Each number is 500 + 50 x the weight over its row's rms, rounded and kept within 0 to 999. Layers, rows and columns count from 0. Numbers have three digits each. The size before them is the row's rms in percent of the matrix's.

# gate: layer 6 MLP gate, 512x160, rms 0.324, rows 454-511, columns 64-95
# up: layer 6 MLP up, 512x160, rms 0.357, rows 454-511, columns 64-95
# down: layer 6 MLP down (transposed), 512x160, rms 0.106, rows 454-511, columns 64-95
gate454 096:557436534478531586476396505456505418574442474543534425450530394567436489532443559538486480494406
up454 094:488481535531494441464464554582522505529552466476484478432489616461536508518484391571503489500514
down454 098:567500493552483513496484482526449545489433495541464493439572491526522509520496457484525562524572
gate455 105:544507419497542462424504415475685530466424513404596522430472519499444508511486551485566520576550
up455 107:451555490507439489457479439516469499435470448533565651487539510503513484435503503506477517486487
down455 099:492445565514549515507515412510469555419482414495511483594608506483553426580532460440557456514545
gate456 100:420521469382444461493551521546471516538496482439578529420514573539555425523411529375619542489500
up456 102:519519466498451545475598561499465462475584520487578618471485412540540493459453477534453421570522
down456 101:454442485505518445434514484463524467498480452443596441455449521473508509542445544497497603476515
gate457 101:418478563588530475456519462516511465524588566439556576597493533570490559505481500502451478498474
up457 101:474483491529604505463592453440508401480455542536562585507562541603554477516456461415471492483548
down457 099:425515474468456474499444474500430455502563430505553504496476478402481500471474429473619537483484
gate458 100:481571422507550359467445476476474487533469533523586524493437474462566545488501423459539488532606
up458 096:527638486483573456437504472398449584546492403457526434537503516592535484513562549480474464485459
down458 100:529524427559467561522470451567476574460543400444530419486522479473462362459574487505457447425485
gate459 103:552507515521510541440504409489450590528531408519543594491524568614536513526430497411409491459462
up459 102:509610595443549571515394522493467390513541475509456594460503422408375544464495481590562480494539
down459 102:534437541586560523550538577467546516514525561488351535478465391392469496446485584565511578460499
gate460 099:536498480516459519450551495490499529418454480546504467444489488629427531420524556639442520483446
up460 100:490516450431464422513585454578485497504529480453490567489442428393491482508602419492511517446542
down460 094:434455503528555523551498485514460536469512508561502509518461527475530513521407513446513632498549
gate461 095:530456585502491495340579429475469478490565424515517433559538511585525488476449518429438497531481
up461 089:457420479524441517412553482486509447472556554517504405444429434596462488500518490469482484548560
down461 092:542431413489412632563435491511499532454439418509561499434522507441537505541553649501542457522492
gate462 102:501493537510508414577523492486510583532463589438559514451483496474515470491469541505501518621501
up462 097:444524503420511504357553378485462441529557478416501542529568524453450597456452390513499559561520
down462 099:491460566525554445491501481517545507519430613471432508459410543527519449466429434515482551461440
gate463 095:458497585523490469517428496462448511515553439427446485507572454381541494512512459482501555542459
up463 089:492540436527448473488469339597551598495479437434530575407552488526512559477525554416475482482530
down463 094:472454398518528507490511605471483474547526479480531463602545498414407503458501413474431472509532
gate464 087:562536518546527397495497445520445533438494515584527543443530595417441396466566491472452562444631
up464 088:489457458480541432521458523487582487378587434512426512477507519463438432484535449495514519599438
down464 094:502594512533566512447530555451425502445468524567517485525557519539520529564461460500457527452496
gate465 106:397534476515413538481365592503603517490431473598513509523582554499485549366458491456476397473485
up465 106:512494462504448459395478535566518540573512540464616495486516509558498452502441508546528499515590
down465 103:513453506408441582522388415471492450513425507455569568450373536387564495511421508521431481482483
gate466 104:628468514445565490474528434534542507468548516507510386421527523510561443571525592556439489567422
up466 110:540487457463445547505533521529543572545458576496487504463503549480493462665522524527511555582450
down466 109:513450496502476491483452418517436463504555509465570474424584455566421442521439511485432500579437
gate467 103:418463450531395487494448546487494500514413423502497513497545542506490588514536536518406527463527
up467 101:469480444544487474639527447521577535529548465537552461554453453484518494457517516491539489517543
down467 098:475495517570441447516573461505516555427465482485514515575431394546468562499454549551470525529396
gate468 103:435431459567522393451459573570466567490495401506522598444508418489538577430457476452449481510413
up468 106:499434515493501466500456428520462469497568499539573557635540444542545530510541547595506539476528
down468 102:361462477397472601491503454435516494459543518480481502560479530607523529505430458474505396521510
gate469 101:504542563532503523536490497533532478539537535467539548461533380595479551429521551521523531456465
up469 099:543453496508431540452513617465473492486494448549527439464453545521523503558534572555549520462479
down469 100:439506551521517509471481467532578494539488571414466561558559465576460599414558502499416451483517
gate470 103:544468478444468426456512577631418481526483529496492480450495484503585518494528509554615472465541
up470 108:515554504483510479423460466487532505527465503469454569557656527475517481347498500489540419500552
down470 108:526437523595487439506395513500495473535522411483373553589500604535438493444495458497427457550505
gate471 105:428426444408553467483455508483547588531631545426581530470554434534378511525495514490504502507463
up471 107:450568572538531526427523491559559430452459531480423500496517471601535525466568551474489497508548
down471 107:574538564478540549527459590483509507482525527509572538590494507533568465515410404523496448411438
gate472 097:522527459547590422527547415496422530536539555526528478452481390440442471522512500481364498420550
up472 095:439486537489496528488572571554444505518360467486519497528462514476596524530418500479436439458514
down472 096:475512603430503363525535456484475496452533450509470460553438540553533417560581529586462405484559
gate473 096:457489554419478453546510487456475485463556483478516476497564503514439628452495521464569519447513
up473 090:556481459477503486569415424419516468458572509591495548610399581448512557504406470472519452495436
down473 096:416495407480485509616439474472463458461490501505576453514546479434552558561520561491569476497560
gate474 101:601562599526399560460518534545558537484594492507531508486411521437505574555416396613474483386467
up474 098:462474535472489535565489533526508514516471512464574495457565538437542433515528462485480404511531
down474 100:504540531375416602457500496577500567429377510534553493554531433476534376490519489472509512483440
gate475 102:359505572541504530528521468507409499571540419519507478548473437435502525529583461503572627465517
up475 103:473516472508587476554510542505555509511433409579543509503522433532497512458478583545488506490542
down475 102:510429541522501549493449519500537501534438504475502474640516525525399451460454600549456483505480
gate476 103:420416444542527415455475515476475555532496499502517486442612512483517535416444487497499474485562
up476 104:422441475538564581498484493536516586523600395539455468514533507489523478465553549414504471505453
down476 102:507404503407494451503501520426560546502430459502556488485527542471479503367486426540560487534480
gate477 101:524496516526515477420550553547474487564519566479557389458520552507470510451549548485465482465442
up477 101:479521589507464450561522541506535594526495609473454481612487449527445502451394506581444518391446
down477 102:539417478506516540480472502525487526544487440564519464495532524575541522461515453476445536431433
gate478 104:472527517472517497463497502477482509452459558508598430527474444488452500554377396535503495470586
up478 102:564480538573528559446537479555540515463596519448456491568508484469559422526476472547494561540600
down478 104:491429456516534505562522501487509450535657482509468442481580565502496504473543479551445428499480
gate479 090:446545489557412512474486517510475558521489445461532458549484555553582579454407537470549577600493
up479 100:419478495422630506538452501501468542568542489567448560458553604520501507505469487441490488488494
down479 099:476453483506533536568542464495479568480481515451468519548505541509539562398472573504543543520509
gate480 092:503540470546632434489437482510490517472555436467439388521466475469489516408490463576530439465592
up480 094:494527470550596543471439534543502473451532508529453547497551555567458507432446380470523458489496
down480 095:486495454573548423474584418479430546507568491475427430518542455541492471530541433526606416524586
gate481 086:540565589566536492622570533425457499488517426568473500555484519558491626505421523568474478594594
up481 087:422489526499530589414386533500465496586438520483485391469511498423509437535518500500516575433464
down481 101:485528452431458595495473560492484550478434467607572474432544510479469685508431460459486497544498
gate482 093:469520470487555571437525517537389490504453514565509521494481507539519401489481481523509455549491
up482 095:504533482413466528561469509507544471591529498538520536447566611501425466478464548541441466512547
down482 094:467503489534543439479468557484433505574628467491534521514516431456576560456502465464491506496529
gate483 096:463552399551529514532477515593444583524466533475464482537495589436469534457560470520491505563503
up483 094:435531577544446456512483492629518533454511517458613567478556546441501361535584505546548422542584
down483 100:521457587475525485503483447473512461490496476458445520524510475481516474541454596413512481458400
gate484 099:596467455534513499482539448433543556479491418519514441357497440494466550563494487495493511480444
up484 096:532490566459486445546525562517461546600456473527449457590519610410522519463557469498443485462600
down484 098:457561481462478473613452465567496596433525567482541401593431540463518545394489496526515464500518
gate485 095:498537528506544507464452466490458544560490408502529427554459457532431444538512468546494541501541
up485 094:426438401523434506533467643485474514533527457538468509472476474497528524453582564403435499485498
down485 092:482524473481487521505489526446470534576448523510500469432539519513533444621476504534434483471480
gate486 104:608519504521539572405516502565403613555565441434507574492554445503570546468580582574488623479545
up486 106:553525456563542473438457585476519567518474435545470537549575474559540612540480472565534419532490
down486 106:522448578562426536571477489533576539452447443503429433434520396489505419439534514498521438432408
gate487 097:527562590584562481483602372447449448543463502527509583566429470536486504452563505506520469496449
up487 094:520539461464544429547536470573512517472448470631516427443547540520492468471400557521505469418545
down487 094:569481470573496488586466526506503586418510575517473482458595561460498507500441463437497550507535
gate488 101:578518505559524525468503607449526516503514500409486585533514448526450623496519532461523614481485
up488 100:553516483457420398480518548468472492493578496475445532443456525407438355508367480452522452507510
down488 101:449459475554494483496493490500450439486517501526483520476393471450576585523507402470502469369445
gate489 096:485486576473454447640484459631500531465479525519532568500592478548426513492452455454422516466508
up489 097:393517607506531418554550416518536484515464548509449491622512497435519496388393500479557520490446
down489 095:549556511459419522446463493592491516383520533484591468449464513572438391590516455480464509511486
gate490 106:598419565482531558521448616485583530524446501500517557498515526422549480442553517475560425566510
up490 105:519429485554518508508423562496371600465495488502550560471501467457588564562479492461507504541446
down490 102:511467511540574528438447560431462479603484523372429521525544501513566545504485426437514499577480
gate491 102:449472461489491513469536527463598545490587485488536549520496565439590445541629437473479517418554
up491 098:501466487541515423477497517454459570471498481526479496499541541476528464449556523486459533513425
down491 097:520479435501481424528547571459589477497552474500480569468582500523501526451449455479591404473453
gate492 100:583593428495538452538604486490575462474510536396532475553553539524487463542514473552414433499451
up492 103:573411606502518549517450478490440617503539530570541504489503437517566513535548449523513414391497
down492 106:600521556464476532533433546587513480440590515451543432457430539512518509457500507500472443567392
gate493 101:544481481445480444512455485498495569507460549455579489464542446527439507379433433549390545509462
up493 106:510491498472439449601522436521546452478475468474571534530503472560521475571495515521401480517574
down493 105:517531517497516410448516486473476467528450504495501492472505504373545506505448539471561555523468
gate494 104:518599511478527502521592491483515483481484545434425475472395505489416432483485489480478431432464
up494 100:605467506556474506574493560553515435504523543506507570573483512504465413463510512595439522500617
down494 099:569488476486417459446437584475516563485400410550536506472499500442501503538577513493437443487464
gate495 090:533523528456526516565477475519470473560444538428535477468442500484440448439454443546484568468528
up495 085:433480492464497538487480485481449574586552497449638489561503609469536587377409455567476452519496
down495 093:638466526445514466507576465595508394492402493491392492459464459492483381516498497545511497492544
gate496 099:507550495521496532528461380390577472556498537530498435447501602489482495511412523565515500498434
up496 103:499433502468470472532429442404407448547482461468564550509575503439499493431527480569553379569485
down496 101:311510535480485475535528385419504477437400552473428522430591476463515535442489533486501563404509
gate497 101:482581577496526390451435484544498491551536497453445395489425505558446516463493535518471508507511
up497 099:494568425559505545473477494479439505519489353440400452503434447436547527448595543440508527479485
down497 096:551553454445508517459579578425494536485570501519462531562514414508477524466545470492482540495451
gate498 100:485465436390437501474585499438486521449510414395499518546496589516575479544432545451510532542508
up498 103:428485515491418534473521582525494540499558533486438489477514553465531522545463519575458523563551
down498 106:516533528474534422511524483389421470476464427537498503466454501470524480495534482546434468478497
gate499 105:551456516485550439436567498511453514526602497474446452568450429498563509467502489537489487486441
up499 106:402400504469464516456506550488531460411502584525443456573461516488469494442513551518442472539453
down499 102:441479514561497501544554567556544441564581556544485520489509487494501502565537511444463417532465
gate500 100:442480494490475416504533563480482523524395574515525595591536502529514489527574454514506529491503
up500 098:493505471470419582492550462529433475483604536465434547501489560511485480516540562491530574468570
down500 099:479569540525461581417463423496537408473455526508543487527475528524585525454500501552469488618495
gate501 104:535511537514516528461548498526498586509569487435552609439481466495594520551443415529474524510504
up501 106:493475517523562469550525439493531510468513539540492521497551482504492457419598579477592463504549
down501 109:508541523527551476496542427453470433462476547512395451441473516532520495509466524499457545465527
gate502 107:430482496545475405593523415453553487444520498598559445514574493492413505437482427528587543466606
up502 107:452491453509584551479567505472487464461438488572554511483472495505527496407527528419504440498482
down502 109:470469535513464491551547577488537445518511498511523543453483521594572519479457503473509458528477
gate503 095:501458494497472474484568408487493422502430587514468535464397501526550615467437486522399443544480
up503 094:481459550410647467461404595435536483576510488480573511512507516514436553492543528508548388494493
down503 095:544530555546420571485542487537434462516533536533506535453545535599539489512511537528540499597577
gate504 096:496420486462522578517582407566479439488499495470575558617458507503527542473534451408443471475508
up504 091:480504518501365471467512411533507488535541516546438550503486511524418504394479569492533534451568
down504 098:516449466514467583514436573366500567502482534564462431432527553473461428515476486545498482560530
gate505 102:539528474439539522522536420510478608537517445522581612457529443421468451512469552552541468469437
up505 103:542541542446397601427542421465523432509442499462535451495546573454457456510430545488638474493501
down505 103:501441544594447475556405560532554495518611555539411484486467649505527551516459513478486531474565
gate506 096:524458609406547436516514457521477530598400532530514477483538476427571448463522469578509420471465
up506 094:458534447525444518551478457505440486497454515442446480488467464470472431556541454421444473488522
down506 097:535532559547580504468549537479592558573473545525559455515465531594501494479466481503547527569504
gate507 103:453511432477437461498618462508509561482506623464432560555513556435472528448491508455466465467458
up507 104:500503521502437481514555430554496480586483408472487525477564434457470463539465509604543570511518
down507 104:437435523499563499444408498433437551551457486448534449520478518476544453548442451533526503475521
gate508 099:455422533522529441417495491602715481499508513494498490433427518521498509570459423455570437526519
up508 099:494509515468520510458478482503468539491433589533519534575507448494500502438441438496438498486512
down508 098:495577504543467371610468536585445561501517554482532473531509551403484530466617373561417581514551
gate509 096:510511458521478533513518480559509429592509517529451575476535571484529438587606507478510354427558
up509 104:517546492459570506491450465567429431500547483531410452482486509516499380484510494502476462432530
down509 108:464526561450528487477492495605449402542487417492506531418507462507394515462504543504549444534618
gate510 101:494436473508444536505486502477525529566456544518544548525443475549440583433501522464509498583405
up510 102:573466457429457450503526553554536519494513499520399481535495487486498508498434488513476509539503
down510 100:543445532539539485486537566499463439502564496505532547547426517527515409461515530444523505536501
gate511 099:442556488539529548359448572622535550478454518496479456531579551509492601448474452504472435593415
up511 097:461494489481425421414503479429503551384504451556460562537501541496491524493516622478499570499520
down511 096:419434401509450516377493517432488478562475451505547567540506558493473473492509503435517609424520